config.toml
n_layer = 15
d_model = 96
n_head = 3
n_kv_head = 3
head_dim = 32
d_mlp = 384
vocab_size = 30542
activation = "squared_relu"
norm = "layernorm"
norm_place = "pre"
norm_eps = 1e-05
positions = "learned"
qk_norm = false
attn_scale = 0.177
bias = "all"
tie_embeddings = true
parallel_block = false
init = "normal"
init_std_qkv = 0.0679
init_std_o = 0.0843
init_std_up = 0.0972
init_std_down = 0.0972
optimizer = "soap_variant"
lr = 0.00794
lr_mult_qkv = 0.7
lr_head = 0.0123
grad_clip = 1.0
warmup_steps = 200
schedule = "wsd"
decay_fraction = 1.0
decay_shape = "linear"
final_lr_fraction = 0.1
batch_tokens = 65536
seq_len = 1024
doc_mask = true
z_loss = 1e-05
train_tokens = 357500000
steps = 5456
dataset = "wikipedia_en"
Each number is 500 + 25 x the weight over its row's rms, rounded and kept within 0 to 999. Layers, rows and columns count from 0. Numbers have three digits each. The size before them is the row's rms in percent of the matrix's.

# layer 10 attention value, 96x96, rms 0.068, rows 68-95, columns 0-95
079:509554471518516472455502492500486534492475473485519527523534532539466513507534514503544493504485507475511499504503512485500541499494523481504482473531549529532499480477561500519499477515446485485480465519458534483466506533472521495486443490484475527482502474502504483482507464496534540476
078:507517456500510506514527520471502531494531502482492499510491451459538484480451518487427525522463522567533520541459477505509473509534503496498502502533523526527514531479492477486477510511498463529536513554490554486513508491519499544503520498501488504512505528489472490514481489481476519481
076:484468521445549519515492499486474514471476468475527499485449508524522502463481484513546515498526488487475501469494521499466519497524461493476525516531464455509484494459501504508570502480512502444485536512509512506494533471537492524533505466543473501501507516505464483510525476508471476484
080:451511501504460530469510498499546483518466500504507541478497510466511500486474501492518518507479501515560495557513498498527492537471510502512479462456525527483526510487515503514546446493518487508515463511509463492476498506455460505476534496485484497487493469444442495514533485533483472509
081:503508485469453508483506494523524495467469458475499511477561475515498478460485497510500511535507513524515497527505500505498491511519526518464548509500519500473541498505474488509475490514530503499529514516521550490476562527530444422490515523466504487540490506504547471513545496502490512503
082:521472514453545490490497502517478445522469510480499513527496525521511536511484490512466524543479493503513508535514533463473485522497514443532500479492497525509537477538504510477510526526484500504475498564480490508492516547517527512535501490510465490485494524453533505445474476528482474462
084:499484511508489462518509439571543491478529475469479511509439495515490504507513507518528510498459493537551489510476495484524516474498499511489475520533529454471463486489474506528509520476526510506483501490516512520502518549489489485508458513489506489501497501468449481502427465502478520515
081:488451523498506541461466518504478551521504532479466554479488476499543447506519476499500527517505530506495489462498503532532467497483481506507506484524485495498535524474497462501503507499437525505502508481525477485521493499479511533465566463516462485525511487501540482498498536486533510471
084:480518484486546469508529478489491521503511537484541485524499534499503528460466461508457472473518479486505503518480528489474498497485531490500501492473502486512511490539513457580439474496443513507480489523514518527501469533481513491513555499517524521533497458532504533515479511489517495523
075:491467526485535520498475504491547472536486537491494458544492504460509481520508490486534520547493529501522501474514494510461437530474548477472501507489498546486481491484474550510493467487513507474467499525518492507440498537467507502511511525493477524506487462523474513517522454498483517523
087:495477481498506474503488508468484521521443471468462504527519531462492469484486454523491504523517473548501527462530502490538492435467501519493524504489467514517515507531471462513499494498556515486498474467497481503509487474472485499527504491523459502531481529507458515554467532503490497538
078:517514503510460571484528480510511448479511503494508511472522557526497494520506483524468487506473485463503527480517482503523490477440476525463507468498492505442527509501467463489466490497474467500463499477475521522478527528481507525503513477555489500480474510503521476434517489497501497504
077:490549518490496494505499487509530545494475521484521497476485503479471474501463473523457515483501496432468500481493506490485494513535487519498514489519532423527491512464524531487507520480498527513524458520440470553486533468535476485512484511510472513512496557501494515491470516484499480533
081:491499464451458478495524502509515462487486519485503491534528558514509515442555495487536469496500507489467483475524530487523503516459467506507429450496517495458486486499491489512505506484484542492468486478507463501490504491521446497514543516491500504522525527526530493476501479513502517461
084:521511511505508483491511484505497509513504486493519430523550483491514490525494533520526520476456535455507512501500476502511533506516513536553506515499465484455491475528475470498481505512534459504515456507522535501480505536473558478553534479495483481521536483464499460521506484524474480473
079:498474466498440509507520518506473472487483513535492485467495507537475519465443445523499490509526504524495474533520510484527475509482471544537530529512525494498512452491481514488510507466494561518495471496467453525454518501499495506518454509499482528502520515507496514492476482511511563480
074:489521499504532429492525465427500516524526526508474479515474491495475491498544504489469500518493473500410480511517525465441525525486482511513506508485476491506479535497474502497502485491461514500507497477521501496514497501531513507488521517549504486484509525534533456519520454500506532510
082:462491523537538490504482507493498533569515533547468575477510561484509482493508496489546489511521464501489481510535494470487470526511475499464479494497535498506511476504496496486491505512489467483451481483466554481477512494484514535529509515496504495530527477496460499492487464506508461518
085:490560520486481488474531482529458466461552498509514538471468516488473475520447524536505503506488502466494494499475474517487465469495508540508533492507501512489462484511508510516522480487527537504475502485508518494536532505558511506499497543516492486468512489548492508485495497515555526442
079:528510489537460465497468499496509508507477545490498490524467509493481534467474448492455483485566521500543514467506500518519520481527517470494467506486535506496552515508493459488482466486555531473505511526511502516549512509493508510512480541511510451444506479524522519517520503490488504490
087:522541478473551507510454488465505545532504506495456484464473543484503507508490511505552504518461458498420508518479526530529516495456476505490473483510466533463521500462500532498485496464529489516490527510493504508505505510521525507481452496514508492518529505517535512477491537499534485506
080:512464501490469484528517520546467493475480475536465456464512520483526501525508518502506470539491451501501514539501526527446493521508491492435511511527549476520493521498495489558476518503515482471493503472465485501508534479484538519513503451501528498508532528479499505496516510469512529546
083:503462490484530490451511495498499509482507504507457489519527517525500512525509460497490496500454487511484489497453528491502496450488450506475479487569561526472518514469466475526556482512490508528462480499476495508496522532472503471513486476494515484486496522524466490509508548466531456474
081:507531490528550486506523461474490534501489457494515526483500538480477533536478480500537487531519525453489515514501544518503448517464535507542490511486560501504510493503493467509541501498544523489515525486485527474578500510518502489513492474472518528532478492490483483486511456513501485507
084:488505473487504476470461499556494473525501533532505492535478492532507505483497510509434476464503530518485529489451500486450489475472528521471538535504511439478516559483508466512459505512491468499491497490469533495478502501474526525466485496519512471554498510487472516510532495489512513501
078:490540544455476510496506516509493535531499471505483440497499503500523536527492463476459509517507498496503524502513525507501499524506516495511476477506529498545578474488516491501505482487492457522518547499506476483473466478499516478503489486526464519525507501533443482523486519494432500551
082:477488509488524489503506523502521476504489524504528492527478475558494513524453512526440513540486510473495516505507458507490495535513479535492430497490496548501547505497543437492487466499478492491493506473504513501499513467453484478537520461482531496467494510519558518510496514488516469505
075:483485479484529498492498514431498495538478513565508424488520481559478454514502548508478470520511500485528487526540473515495449488502508502443506490532481491482479481497483529522538497489521507495512506490521493509501507522522512506530497492533529451480492516489491529509461499493508505540